Weights of a small transformer language model.
Size: 26 layers, width 128, 2 heads of 64, MLP 384 GELU, vocabulary 2241, 4.72M parameters.
Architecture: learned positions, biases.
Training: a variant of SOAP for these matrices, 101M tokens, 6183 steps.
Each number is 128 + 24 x the weight over its row's rms, rounded and kept within 0 to 255. Layers, rows and columns count from 0. The size above them is the row's rms in percent of the matrix's.

# layer 16 MLP down (transposed), 384x128, rms 0.158, rows 55-107, columns 64-127
size [ 94  94  94 115  94 117  93  99 108  91  74 104  97 118 101  84  92  98 117 108  99 118  89 106 101 101  98 108 108 115  84  83 101 118 108 102  93 118 102 108  77  90  97  91  94 118 101  92  85  85  97 100 113]
[[ 50 170 138 179  80 124  84 115 141  90 116 122 136 136 106 126 133 110 154 114 123 141 120 123 156 146 136 152 146 115 109 112 126 110 152 108 103 166 126 114 123 155 157 119 104 126  84 100 113 144 112 134  99 133 129 109 104 108 130 112 108 139 103 115]
 [160 126  85 120 134 115  98 166  97 139 122 101  99 133 123 143 161 182 131 182 111  88 135  88 107 104 126 135  95 146 149 115 119 148 176  98 125 143 104 142 146 131 143 117 143 149 156  81  93 109 123 140 140 166 130 132 140 116 124 115 111 154 122 170]
 [120 171 158 148 126 117  77 145 132 121 103 140 142 137 171  99 187 185 118 154 116 107 125 118 128 144 136 109 145 102 136 123 129 105 148 116 162 153 123 150 160 152 148 132 120 127 119 138 132 127 108 132 131  90 154 143 179 115 110 130 127 116 123 132]
 [ 91 111 127 100 109 176 132 122 105 121 131 148 133 152 120 119 125 148 141 118 144 150  87 170 114 128 108 118 110  73 115  91 176 132 110 162 157 104 130 113 129 146 101 143 157 122 148 124  95 111 115  71 127 140 134 101 133 111 126 159 146 142 127 117]
 [126 128 125 149 141 149 155 158 145 119 159 142 148 127 154 135 142 145  89 130 104  85 124 118 120 116 112 104  97 137 113 141 126 107 143 105 175 164 109 117 144 128 122  79 106 112 105 130 139 155 106 141 123 124 122  90 175 110  99 102 138 149  99 112]
 [129  97 123 137 169  85 138 148 138 143 125 110 151 162 104 162 118 126  81 149 117 116 146 144 137 104 134 113 133 186 134 111 133  79 109 158 121 171  92 115 129 144 127 154 116 121 128  97 132 117 148 109 145 108 118  86 158  93 131 133 135 148 123 144]
 [ 84 164 140 130 170 134 106 141 138 118 115 104 167 126 157 132 121 164 202 120 162 154 150 144 147 129 138 116 132 100  94 144 155 119 114 165 150 131 147 125 116  91 128 146 164 151 105 101 166  96 144 116 119 136 133 134 139 121 108 140 127 162  93 112]
 [168 137 172 142 139 102 101 159 138 129 124 148 143 123  98 132  62 108  88 135  71 137 126  87 134 140 137  87 139 120 143 124 102 116 134 130 141 154 142 107 144 114 150 120 124 164 145  90 133 128 159 117 144 113 120 132 117 168 156 147 118  76 130 114]
 [153 176  86 106 130 108 159 145 143  86 128 110 157 133 114 103 134 127 133 130 147 116 142 180 140 138 136 129  73 112 120 125 124 130 115 122 142 129 130  95 142 130 113 128 156 182 133 140 135 145 138 111 150  92 134 112 105 129 143 153 106 118 110 119]
 [141 140 157 137 121  99  93 148 129 135 138 154 112 130 154 164 172 132 155 111 124 128 126 120 115 115 145 161 134 133 111 147 110 120  94 110  88 122  98 140 173 118 177 155 133 103 150  88 162 130 111 138 140 160  94 141 131  91 163 131 120 118  98 105]
 [139 165 117 160 119 109  71 141 129  75 132 106 150 157 153 103 114 134 117 124 132 120 165 136 184 139 133 162  65 122 112 122  96 117  86  96  95 143 153 118 165 153 125 158 123 155 138 147 102 150 101 116 165  92 114 147 103  95 127  83 122 137 148 115]
 [149 163 112 141 142  69 152 166 118 148 105 131 162 134 117 140 141 117 115 104 118 151 185 150 123 142 159 138 127 106 159 110  72 156 131  96 115 105 164 127 104 140  99 160 120 136 156 108 153 177 117 122 133 108 133 149 101  91 128 154 156 154 122 106]
 [111  92 128 137 108 147 143 134 141 134 151 175 113 151 126 148 120  73 117 126 127 168 108 190 150 138 145 113 130 116 108 134 166 114 127 143 125 139 136 125  77 136  99 170 143 137 107 125 160 150 150 131 141 157 107 169 103 120 114 142 165 103 123 140]
 [118  88 144 138 167 168 140 111 112 144 161 112 129 142 166 133 109  93  84 163 133 129 132 167 152 167 118  96 141 116 119 136 131 108 162 162 117 100 136 137 123 141 127  98 103  93 115  95 152 119 148 112  91 159 117 121 153 121 151 152 134 115 182 148]
 [143 134 138 126 141 137 142 153 139 122 135  85 119 160 149 140 126 163 129 138  98  76 132 161  96 147 108  84 140 106 112  99  62 181  85 148 133 115 102 101  84  99 107 144 137 150 127 117 136 148 108 139 147 107 109 150  80 105 125 126  87 109 150 145]
 [122 178 164 163 122 118 166 143 136 128 129 124 154 139 138 109 134 166 130 124 123  92  96  76 106 134 148 139 145 131 101 149 115 112 152  92 110 126 117  98 117 143 130 151 118 125 144 160 158 133 148 157 142 142 153 140 164 114 126 102 172 122 141 151]
 [ 97 122 141 112 130 141  96 130 176  71 131 113 144 101 163 155 132 118 119  69 113 113 151 148 129 137 104 118 103 159  82 117 122 152 150 146 164 138 100 136 146 170 141 112 141 110  70 158 122 141 111 158 118 137 105 151 154  80 161 137 110  82  86 106]
 [166 109 164 128 123 106 154 111 117 157 140  72  82 116 107 156  92 138 140 147 109  85 131 128 118 149 141 150 142 123 147 106 149 124  99 149 140  92 160 112 130 137 155 151 104 137 126 118 128  84 133 105 156 167  92 106 124 140 169 129 141 119 156 125]
 [125 126 111 119  76 142 149 115 137 148 165 133 142 168 164 125 135 125 127 136 126  76 113 113 139 147 110  93 139 166 133 127  80 117 139  98 109 129 107 117 161 121 142  95 120 103 118 100 155 101 128 143  91 123 108 121 170 133 107 129 120 126 170 132]
 [123 125  75 108 106 150 153 146  95 114 178 137 114 146 144 113 124 107 148 152  98  96  97  84 145 133 130 115 105 156 163 127 135 101 163 111 128 119 156 137 117  89 102 124  91 106 158 134 130 147 128 182 101 152 126 123  77 136  96 106  70 117 113 142]
 [104 125 124 131 145 164 129 121 118 133  73 128 113 121 146 139 133 163 123 132 174  82 132 123  93 129 110 120 114 156 147 129  97  85 151 131 158 151 131 151 165 146 122 109 124 124  88 130 205 112 159 140 132  63 137 167  99 124 151 110  99 153 120 161]
 [121 141 139 179 169 127 154 159 170 127 120 129 132 159 131  90 128 171 115 139 141 130 115 177  94 161 131  95 107  86 140 128 127 111 123 130 106 131 145  89 108 139 149 131 101 117 100 151 148 110 112 109 100 109 102 132 105 138 164 148 169 115 106 119]
 [119 140 118 145 152  76 142 164 145 107 166 153 157 110 131 102  97 161 137 114 152 116 107 141 101  71 116  88 118 150 153 105 123 138 131 163 134  91 145 128 132 133 150 110 123  91  83  68 117 128 104 145 117 109 126 139 152 126 130 112 120  93 143 160]
 [167 138 118 113 141 157 128 125 144  98 123 144 152 101 109 131 108 144 141 157  99 133  94 143 108 120 171 116 135 158 100 138  79  99 108 123 104  87 128  88 137 114 127  96 141 114 137 117 163  93 124 155 127  75 157 202 116 109 150 108 178 126 144 125]
 [156  93 195  71 124 135 133 131 116 144 102  98 105 135 156 120 115 124  99 103 115 139 171 122 120 134 131 109 125 122 119 183 107  88 104 166 127 142 133 150 136  60  98  83 154 120 108 134 164 161 119 106  92 157 135 113 109 111 130 116 145 104 116 150]
 [ 92 169 128  90 123 103 134 140 172 146 115 121 166 113 105 133 155 130 130 130 147  93 132 126  99 151 129 166 136 139 127 117  87 125 131 134 145  94 142 138 136  83 115 167 111 129 188 161 121 116 102 133 153  88 155  82 117 140 106 141 122 113 114  86]
 [106 135 108 139 118 121 152 129 114 157 147 166 161 142 100 121 149 187 102 151 151 128 123 130 121 113 146 138 146  99 142 170 103 111 166 106 108 120 105 164 119 118 169 121 130 114 130 153 104 118 123 174 166 127 127  93 147 102 128  99  91 146 104 127]
 [166 153 147 160 165 124 156 184 100 136 138  80 152 101 143 152 151 117 140 112  90 119 134 126 113 149 108 145 152 117 111 108 130 143 128 145 143 127 100 137 133 129 123  99 163 115 167 189 127 120 159  99 141 157 137 155  89 157 152 126 159  90 156 157]
 [ 98 140 144 143 159 108 144 141  85 143  90 133 107 133 120 136 146 144 122 160 107 139 136 118 125 127 155  95 155 158 127 140 163  97 100 121 126 118  85 128  98  99 152 113 115 116 104 134 107 134 112 158  94 135 128 113 130 130 125 141 120 125 151 141]
 [111 127 140 171 104 166  84 115 113 137 114 109 113 115 123 142  98  89 124 130 118 157  84 123 120 146 145 112 119 104 103 124 162 122  67 143 134 163 138 122 157  93 134 121 138 138  78 127 166 109 134 126 108 138 141 101  98 174 126 121 146 143 119 112]
 [130 148  68 160  96 138 105 158 165 107 152 151 136 124  92 121 126 159 116 172 151 123 124 113 189 144 122 160 128 123  85 128 133 126 120  95 127 138 129 159 131 135 147 139  93 135 128 105 126 128  96 134 137 100 133 180 186 115 118 145  94 154 137 167]
 [ 89 122 131 118 137 118 123 141 130 113 134 157 116 130 170 122 109 135 157 150 144 116 116 124 144  92 123  81 112 141 144 109 125 156 152 122 107 134 147 139 141 154 159 123 127 144 152  99  93  92  93 116 123 143 156  97 105 128 106  83 139 129 162 111]
 [113 116  97 155 158 125 129 122  97 126  74  95 152 165 138 124 138 102 104 111 127  53 160 155 103 147 116 152 145 112 155 146 117  77 129 138 147 148 153 101 111 159 133 145 132 141  98 106 142 126 129 115 112  93 155 139  81 127 140 161 116 103 109 111]
 [142 112 162 134 155 196 109 117 113 114 132 127 143 169 163 106 150 162 118 128 149 135 144 124 146 121 106 125 119 133 110 160  74 115 105 105 109 151  92 128 165 120 117 111 128 136 138 101 144 152 134 125 142 163  91 126 110 109 152 156 130 132 150 118]
 [155  83  70 134 115 137 119 122 102 130 127 126 160 147 133  68  96  62 138 130 127  97 141 142 103 149 131 106 103 162 109 162 145 120 129 133 154 130 156 105 118 100 119  76 132 136 112 147 119 140 122 137 114 136 134 126 117 124 114 123 114 154 168  93]
 [135 134 173  86 108 119 135  52 128 120 109 136 111 155 156 121 120 151 176 143 183 150 133  75 140 101 176 132  78 116 133 113 129  96 122 121 103 158 133 119 112 117  84 142 119 111 152 111 139 159 114 128 127 125 127 153  87 126 109 154 107 136 135 113]
 [142 199  65 118 109 139 112 140 121 130 154 103 134 146 163  92 122 161  90 106 135  98 166 140 135 149 157 169 104 111 142 107 128 133 131 117 152 114 118 149 169  92 115 117 119 105 125 165 140 102 148  99 119 149  99 127 115 105 182 127 112 102 175 129]
 [ 78 114 134  81 155 165 154  99 106 145 102 104 119 133 123 125 121 134 114  93 138 116 122 152 126 115 171 124 122 125 132 201 125 173 154 131 127 139 106 147 164 129 158 107 141 164 137 112 126 126 107 113 140 187 117  94 122 116 113 101  80 110 147 134]
 [ 94 114 158 166 144 132 128 127 115 115 125 166  78 116 149 140 159 146 111 169 125 103 105 123 173 113 131 144  93 112 146 159 154 122 128 119 107 116  99 148  92 117  90 157 115 114 146 104 163 134 138  93 114 110 126  93 116 142 154 141 180 125 132 135]
 [107 104 158  97 145 131 173 103 107 140 119 165  57 138 143 146  95 131 116 148 117 112 103 122  85  95 135 104 150 113 131 143 144 125 112 119 113 120 114 138 101 126 169 140 138 112 113 130 104 105 131 148 133 142 149 125 136 140 107 109 145 128 164 141]
 [158 123 120 140 172 165 143 118 127 119 107 100 104 151 134 117 160 145 142 152 139 121 172 123 122  62 114 125 135 113 150 169 123 142 146 132  94 113 154  78 182 115 149 106 114 127  62 106 110 115  96  87 185 131  85 146 102 139 153 124 124 125 151 147]
 [ 85 136 117 145 147 141 174 136 166 148 118 139 120 166 136 140 102 129 120 144 160 179 169  74 173 121 179 126  94 148 144 129 123 120  99 115 124 136 158 141 157 123 133 204 161 149 130  91 115 108 111 130 169 130 114 126 109 155 115 163 106 149 138 162]
 [167 103 100 110 111 113 126 120 145 133  92 108 120 119 142  81 129 118 126 120 138 119 118 117 128 141 105 148 126 173 137 128 144 127 116 119 135 131 166 102 106 134 146 157 164 141 163 151  86 124 134 160 148  93 163 143 175 131 150 168 185 126  84 137]
 [105 144 132 119 165 147 135 133 140 118 157 141 136  89 111 143 157 142 148 124 143 155 118 100 151  92 145 111 139  96 117  98 123  99 140 150 159 137 152 122 141  70 117  82 122 102 137  85 109 149 115 165 103 142 137  98 101  87 109  91 126 155  96 172]
 [157 144 155 165 157 146 115 101 132 102 138  95 151 156 158 116 128 127 103 148 134  97 111 121 174 103 152  88 138 115 131 128  96 113 171  81 123  87 138 140 157 147 107 116  97 107 142 109 115  91 114 120  93  70 131 141 113 146 123 142 164 120 156 153]
 [134 169 106 121  94  54 123 119 135 144 137 106 102 102 113 159  89  98 169 103 134 114 136 101 153 166  99  98 149 156 130 133 122 167 146 123 139 140 117 161 135 102 132 108  91 128 153 149 148 125 149 112 178 120 156 131 143 137 131 124  78 109 127 143]
 [137 113 143 115 142 115  99 137 139  54 116 147 100  80 167 162 150 150 115 147 121 132 138  86 113  99 138 155 147 108  91 146 143 154 138 107 141 150 115 120 108  98  98 127 142 136  92 164 130 112 167 116 107 105 116 118 136 148 114  90 119 118 148 157]
 [105 146 118 129 162  95 131 119 146 111 133 129 147 125 111  94 121  85 112 131 119 111 166 127  95 110 165 142 128 142 119 152 166 162 116 153 134 142 143 136 137 145 120 131 107 123 164  95 120 127  79 142 148 117 136  97 134 118 101 119  77 123 105 170]
 [106 160 152 161 115 171  77 107 110 146 117 109 148  97 155 130 145 129 116 152 151 107 118 103 158 127  90 139 116 122  84 107 162 114 156 138 195 143 111 104 116 118 123 125 133 127 129 148 120 107 131 116 120 113 184 129 145 108 145 137 118  90 113 164]
 [134 122 150 129 121 134 122  72 138 118 146 185  81  70 125 139 124  92  99 141 145 134 127 134 175 130 139 135 137 126  95 115 182 133 106 184 132 151 126 145 178 152 128  92 124 169 116 137  98 111 174  69 104 130 121 140 120  88 120 119 155 103 116 108]
 [149 133 135 141 171 100  93 100  87 170 111 118 186 148  95 104 139 146 101 141 138 158  91 118 114 136 123 110 177 131 150 112 101  85 148 135 108 134 131 118 117 139 110 153 149 115 146  68 141 133 115 134 147 106 142 113 144 140  92 106 113 104 162 112]
 [107 133 134 128  84 115 115 152 128 163 118  75 129 127 100  66 131 144 133 139 157 102  87 114 114 146 146 134 134 150 128 108 134 123 137 137  92 123  93 111  92 171 129 129 156 138 114 153 101 119 121 150 135 124 135 115 168 149  97 138 158 176 111 109]
 [111 155 141 124 131 116 106 150 120 119 125 138 167  86 146 137 130 103 182 122 129 160  98  97 121  77 172 145 151 118 137 149 111 117 138 140 135 142 151 155 188 118 156 136  94 109 135 138 131 128 152 171  88 119 152 130 126 101  95 118 127 160 107 157]]
# layer 16 MLP up, 384x128, rms 0.156, rows 56-107, columns 64-127
size [ 96  94 109  97 108 105  97 101  90  90 104 100 105 102  89  91  93 108 102  97 113  93 104 102  98  97 108  99 105  95  89 102 116 107  91  92 119  97 113  89  91  98  98  89 116 110 102  93  89  95 102 107]
[[126 187  62 127 133 139 129 113 140 146 142  98 140 102 141 152 101 109 163 165 135 109 104 116 143 157 119 126  98 126 142  60  95 180 109 119  71 103 121 119  75 158 147 136 105 132 130 127 113 136 138 118 116 153 160 147 101 162  92 136 101 103  98 146]
 [117 136 127 120 141 134 146 141 125 115 138 131 126 115  80 118 123 110 102  94 125 113 130 162 117 152 135 140 118 110 173 122  90 133 139 123 131  93 166 128 145 163 122 159 112 185 134 126 175 120 172 132  91 126 113  84  79  94 148 157 160 131 144 124]
 [109  99 156 130 110 112 126 155 122 135 110 162 134 144 142 130  85 149 159 116 160 140 148 111 154 159  73 113 135 124  97 134 137 150 162 121 125 138 142 180  85  97  92 144 142 136 118 185 168 140  86 157 132 107 110 167 113 130 159  88 167 108 136 151]
 [149 103 106  85 101 153 141 135 118  98 113  91 150 116 142 167 125 110 151 142 102 128 129  93  91 119 155 149 164 130 170 133 121 116  87 154 140 113 161 113 125 154 109 139 160 126 134  98 117 101 158 140 123 133  94  86  95 134 154 167 114 108 143 142]
 [135 113 150  89 108 132 132 118 181 111 113 156 133  99 119 125 114 127 142  96 122 144  99 108 129 106 153  89 154 140 119 152 118 155 136 135 137  78 159 130 150 113  97 108 153  96 122 133 138 148 156 162 102 130 119 160 110 127 153  91 149 150 120 145]
 [153 105 139 144 140 147 154 129 134 162 140 129 147  94 166 107 105 105 119 136 145 143 138 149 103 147 147 102 135 146  65 126 114 150 148 120 121 115 128  85 111 159 140 109 118 111  89 143 157 155 101 105 113 138 130 124  80 144 102 143  99 127 156 101]
 [108 127 105 151 121 118 165  99 136 138 164 147 113 142 140 170 101 126 161  93 102 122 151 157 137 144 147 134 136 117 115 140 156  79 115  92  90 121 120 142 131 107 186 144 179 140 149 159 127 155 149 138 100 121 147 126 129 149 134 105 161 125 106  76]
 [147 123 125  71 154 119  92 119 101 120 113 141 109 146  70 134 113 123 103 105 136 136 134 121 187 127 115 172 107 159  93 147 127 120 133 107 132  83 124 101 112 127 150 176 108 129  99 154 136 131 143 144 142 122 133 166 149 123 129 163 121 160 121  84]
 [136 113  90 114 122  94 166 153 153 129 132 100 114 114 150  75 104 161 143 118 118 143  98 134 102 157 117 101 135 187  91 143 148 115 159 128 133 115 110 148  68 161 101 101 169 145 132 112 115 156  99 121 138  91 152 142  87 107 176 100 133 128 104 112]
 [117  89 168 119 124 166 141 117 138 126 111 158 149 107 127 150 145  94 122 136 157 154  85 133  81 141  89 100 150 129 118 154 137 105 168 133 101 136  80 145 141 163 103 124 106 144 101 128 110 104 146 135 111 143 124 118 129 107 134 163 104 116 119  96]
 [137  92 166  98 144 134 141 149 125 121 133 124 106 156 110 132 112 126 113  84 149 127 101 134  84 145 127  50 147 172  88 145  98 105 113 150  84 135 140 164 128 141 158 170 109 101  95 112 111  73 135 138  99 118  75 133 113 138 132 116 100 106 153 100]
 [166  84 153 104  71 158 144 130 104 148 140 128 129 152 140 117 108 153 129 148 138  94 126  76 168 136 114  92  86 118 144 163 113 106 143 174 122 151 116 131 127 116 132 109 161 101 150 169 136 129 134 144 121 117 142 104 103 147 163 145  94 124  88 111]
 [146 110 156  94 116 124 133 146 161 122 126 155 133 130  68 178 110 111 133 144 164 162 148 140 138 147 156 129 133 165 155 140  91 123 161 143 154 135  91 126 134 136  88 139 117 121 135 142 140 131 124 119 109 144 134 107  59 127 113 135 152 108  91 141]
 [144 105 162 136  94 145 125  99 188 132 139 171 101 154  90 139  94 137 124 134 102 111 106 139 142 115 133 157 125 144  79 117 164 113 139  86 103  73 106 112 116 122 122 106 140 131 102  80 115 169 129 168 144  98 101 111 169 149 120 175 136 111  83 172]
 [110 147 117 137 128 122 154 131 150 123 106 158  91 132 109 125  94  57 120 130 145 116 125 102 127 103 182 157 131  92  71  84 128 119  73 131 108 129 123 173 111 127 110 137 156 156 126 143 123 113 106 110 122 140  98 168 130 139  91 116 131 100 124 119]
 [199 135 142 155 119 102 118 120 135 135 106 159 121 131 122 125  85 112  94 151  97 124 147 106 114 180 133 124 149 127 101 166 116 161 134 166  89 131 132 125 106 152 145 119  89 110 142 125 169 174 123 116 122 152 127 141 130 128 136 154 175 163 102 119]
 [ 86 122 124 150 121 122 126 132 148 101 137 178 111 147 142 114 131 129 154 116 152  91 100 100 138  95 141 134  83 185  82 115 136 119 122 132 123 126 114 107 137  72 139 102  96 162  81 168 125 136 136  81  90 152 152 126 137 142 174 145 134 121 149 106]
 [118 133  88  88 125 135 148 105 109 143 142 117 123 118 110 177 104 106 130 126 189 123 104 135 193  97 122 126 161 143 129 165 138 110 177 145 111 123 125 121  99 152 126 147 113  82 115 124 153 101 151 128 115 157 153 105 172  98 117 116 125  89 128 122]
 [122 131 113  96 120 143 157 164 124 146 102 133 113 137 159 134 113 105 137 107 158 161 161 129 166 136 124 130 152 144 129 145 129 181 112 161 139 161 156 139 108 130 104 130 146 185 119 185 123 148 143 135 112 113 108 139 188 121 143 128 136 160 131 115]
 [148 123  91 103 146 120 120 158 160 165 117  96 121 123 139 126 176 105 158  98 154 130 144 118 123 108 113 166 137 116 150 144 149 169 110  68 131 119 101 146 170 128 161 158 118 111 152 151 102 159 122 156 130 175 128 176  76 108 142  99 145 130 127 120]
 [117  97  77 139 131 160  82 159 113 135 106 125  92 100 153 151 146 162  98  82  94 104 112 153 146 140 137 129 182 103 101 131 117 154 139 102 164 119 127 112 124 134  99 153 129 122 100 117 148 162 113 121 122 170 159 139 112 126 126 133 180 119 141 114]
 [114 124 143 142 154 128 127 160 150 114 105 140 132 129 126 170 156 133 118 112 134 144 110  97 141 194 168 146 157 162  99 103 137 114 102  85 148 105  95 104 148 124 128 156  97 103 148 171 127 149 138 142  98 113 101 186 108 112 120 162 177 131 160 121]
 [172 103 124 125 171 139 113 137 118 102 111 153 101 127 131 130 118 125  95  98 133  86 131  91 105 142 135 129 137 189  98 111 151 127 122 136 173 114 134 107 155 126 105 123 152 110 165 126 124 144 150 113  84 112 131 192 115 100 136  96 106 160 147 132]
 [ 88 118 107 129 121 155  98 136 162 143 139 155 166  98 110 150 104 141 127 105 161 137 104 167 142 108 105 118 120 156 100 134 128 125  64 127 130 102 127 124 163 161 104 149 122 118 136 155 111 145 156 124 142 151 132 161 101  70 185 123 121 116 119 154]
 [128 129 120  93 114 156 143 140 165 141 172 135 101 161 121 145 163 133  99 122 137 135 136 120  90 109 177 124 134  99 136 104 170  81 113  92 114 147 145 144 105 141 133 130 139 103 116 129 101 133 140 169 132 155 129  95 112 124 125 130  99 130 167  94]
 [128 130 119 139 160 108 140 143 144  81 115 121 121 158 111  94 121 148 154  82 153 129 110 141 131 167 115 101 123 149 120 118 145  98 131 131 142 137 105 180  99 127 148 123  77 145 152 163 117  74 107 133 114 170 113 123 148 120 141 145 102 105 130 123]
 [126 162 115  85 149 113  93 132 136 124 124 160  93 125 119 174 124 101 109 130 132 159 139 128 141 110 120 155 117 169 140 137 141 112  83 127 118 118 137 125 151 109 170 105 146 134 103 136 129 123 140 117  98  71 167 164 139  98 105 155 135 153 146 139]
 [144 104 141 109 146 149 117 129 116 133 121 125 125 108 191 133 140 118 149 117  94 130 174 106 143 129 131 148 161  95 111  91 143 117 144 114 141 117 143  84 164 123 155 117 127 118 170 126 132 122 165 145 124 135 111 103  88 163 152 108  78 138 112  81]
 [121 138 146 101 128 139 110 112 103  85 114 132 151 127 142 183 131 103 161 112 118 153 161 138 148 132 175 103 111 114 122 142 136 152 126 124 141 115 133 138 133 139  86  93 114 132 128 136  87 124 113 150  87 171 109 105  99 142 158 151  96 129  93 144]
 [154 148 106 149 146 149 109 136 140 136 121 122 161 138 109 138 154 127 120 100 144 110 134 143 149 114 196 129 154 135 137 148 138 152 127 142  70 151 118  95 127 163 139 125 100 157 119 101  82 142 128 110 141 112 136 165 128 160 157 124 127 100  88 130]
 [ 95 109 110 114 139 128 118 164 128 134 121 110 159 140 117 134 145 141  93  86 129 129 135  97 187 161 109 174 150 111 109 180 124 145  95 134 150 110 144 148  75 120  85 163 102 135 104 116 153 111 121 126 148 118 131 134 127 135 101 150 122  85 104 133]
 [150  73 166  94 135 129 121 103 139 132 145 118 131 105 114 119 115 102  81 134 103 139 141 114 161 114 153  82 148 119 117 176 159 129  82 148 105 126 148 127 138 124  85 152 141 138 112 125  64 116 135 136 141 147 163 126 117 148 145 121 146 125  96 140]
 [152 109 131 139 122 116 151 147 133 122 149 140 107 158 164 147 119 105 122 101 109 152 160 124 108 130 162  75 159 128 109 131 118 176 139 111 138 105  55 135 135 105 166 106 130  87  94 123 123 133 126 157 108 115 107 116 111 136 121 114 141 120 146 122]
 [103 154 154 115 119 117 140 132 159 124 115 159 146 106 138 131  88 119 128 143 151 167 146  91 155 100 154 162 134 133 143 153 127 141 131 108 103 172 172 130 131 146  97 121 136  90 127 157 120 127 151 144 137 117 137 152 102 155 154 115 144 125 115 133]
 [108 143 121 147 142 109 135 111 154 141  85 144 121 133 106 125 158 115 139 149 127 132 129 108 152  96 115 120 108 117 129 157 188 131 147 126 119 121 104  88 114 116 110 100 131 147 157 101 138 117 122 175 125 129 112 134 137 101  94 130 154 143  88 158]
 [168 134 103 129 179 176 145  71 124 109 138 105 122 102 149 156 142 138 137  95 148 117 122  72 116 157 135 116 110 107 148 165 116 115  81 160  99 122 119 112  97 115  93 133 112 136 129 124 123 104 131 127 127 157 134  87 114  99  90 144  93  84 146  97]
 [117 110  79  99 129 131 156 133 111 169 122  94 155 139 132 134 116 130 106 122 132 141 103 131 171 119 155 112 176 108 128 125 154 137 142 138 118 150 131 164 138 107 158 168 107 142 145 141 115 130 120 141 103 187 136 106 182  67 109 131  98 107  80 132]
 [154 160 115 104  95 172 119 145 102 139 150 144 128 100 128 153 152 158 129  95  79 128 116  90  98 166 137 129 106 156 142 126 144 125 158 124 117 123 108 136 155 151  99 106 149 129 124  90  98 110 159 114 124 105 124 126  96 114 164 158 100  97 120  82]
 [107 108 122 137 126 189  95 117 111 136 156 127 108 129  82 142  96 126 141 108 132 156 123 125 132 173 133 168 195 135 133 124 125 121 119 133 135 130 113 144 143 104 141 131 188 110 109 157 135  91 182 126  80 127  83 110  91 126 149 160 128 103 121 138]
 [ 88 125 104  97 145 111 117 141  92 150 106 139 109 127 143 126  85 161 113 121 124 115 101 130 148 149 133 145  77  80 133  85 141 144 100 135 159 165 167 118 158 144 147 119 132 110 128 121 134 135 132 126 114 120  90 134 153 137 113  84 134 141 125 154]
 [194  82  99 134 146 111 135 128 100 104 126  96 126 124 142 115 138 137 120 127 128 122  80 147 124 135 137 152 178 183 103 144 130 119 146 142 152 183 123 124 143 155 135 136 134 106 119 184 185 165 117 108 169 133 123 124 119 120 137 127 128  84 108 124]
 [117 131 113 165 119 145 145 115 161 119 134 105 162 164 111 136 136 141 159 114 128 153 100 130  69 144 124 136 131 118 111  83 137 158 119 109 153 155 141 134 171  82 123 103 133 134 118 157 106  93 132 108 157 168 165 115 114 133 154 131  91 151 130 177]
 [135 152 150 105 168 110  93 135 126 148 134 132  93 113 157 135 127 104 118 142 123 150 131 178  76 162 125 127 143 123 150 135 162 148 148 167 171 109 162 103 130 157  93 145 143 123 134 148 135 130 156  96 102 154 161 155 109 121 138 109 116 192 121 103]
 [ 84 169 112 115 127 100 131  96 127 144 116 136 143 114 127 143  78 133  73 100 117 134 146 136 146  94 145 117 100 101 146 113 136 150  89 143 157 106 102 122 110 109 113 140 181 159  94 134 148 154 135 158 172 153 104  75 136 111 111 141  66 151 113 121]
 [152 112 169 151 151 126 176 122 123 168 160 120 106 119 122 121  99  97 152  92 143 154 168 138 110 135 162 136 168 156  77  93 149 126 131 116 128 142 124 138  96 122 135 137 174 117 107 128 133 105 123 128 148 111 111  94  81 113 140 164 145 116 155 152]
 [129 112  72  68 120  84 152 114 125 129 172 130 129 138 111 110 148 156  82 103 128 143 126 156 118 105 120 131 120 140 124 171 120 124 136 140 134 132 173 120 124 135 176 163 116 102 118 137 167 107 107  74 147 148  73 130 152 127 132 148 121 126 133  99]
 [179  78 147 126  96 157 159 111 172 129 168 120 140  85 139 204 112 136  97 133 135 130 125  95 125  97 167 130 116 129  95 135 129 146 132  97 125 106 124 116 144 146  83 107 131 124 111 123 169 110 120 136 107 142 102 157 176 150  86 138 142 115 121 125]
 [144 150 144  96 122 154 147 165 157 143 116  90 158 141 111 122 137 120 159 120 114 105 123 130 175  96  89 160 114 136 117 152 128 136 142 123 140 126 130 148  70 127 136 130 119  95 147 175 160  98 136 124 103 131 167 178 144 145 141 158 133 120 153 153]
 [120 126  98  77 149 147 101 139 142 160 134 168 116 129 151  99  70 119 122 115 118 138  85 158  92 134 148 170 131 104 113 155 133 154 115 105 112 124 115 117 102  85 116 128 130 114 136 119 147 139 123 171 135 113 128 108 134 139 139  84 127 142 117 135]
 [ 93 110 145 101 124 139 139 149 156 122 136 138 105 142  72 119 140 139 173 124 135 149 162 172 130  97 155 128 117 164 141 160 143 159 186 101 134 130 147 138 149 107 158  82 122 114  80 147 128 125 155 108 109 184  93 104 123 105 134 133  94  96  97 159]
 [158 113 155 131 150 125 152 117 157 127 186 165 107 131 142 175 112 127 142  93 121 145 112 117 139 131 173 112 131 127 149 121 107 128 135 126 100 150 163 113 143  84 134 143 157  98  98 128 132 154 145 121 167 143 127 154 110 136 149 142 147 125 141 109]
 [ 93 148 125 144 107 155 139 171 119  96  97 151 111  91 139 116  77 141 116 125 163 144  98 125 120 132 123 135 121  95 132 108 139 117 104 137  79 112 131 143 115  75 137 126 148 136 119 140 106 125 155 137 101 137 159 106  75 129 151 133 132 144 136  71]]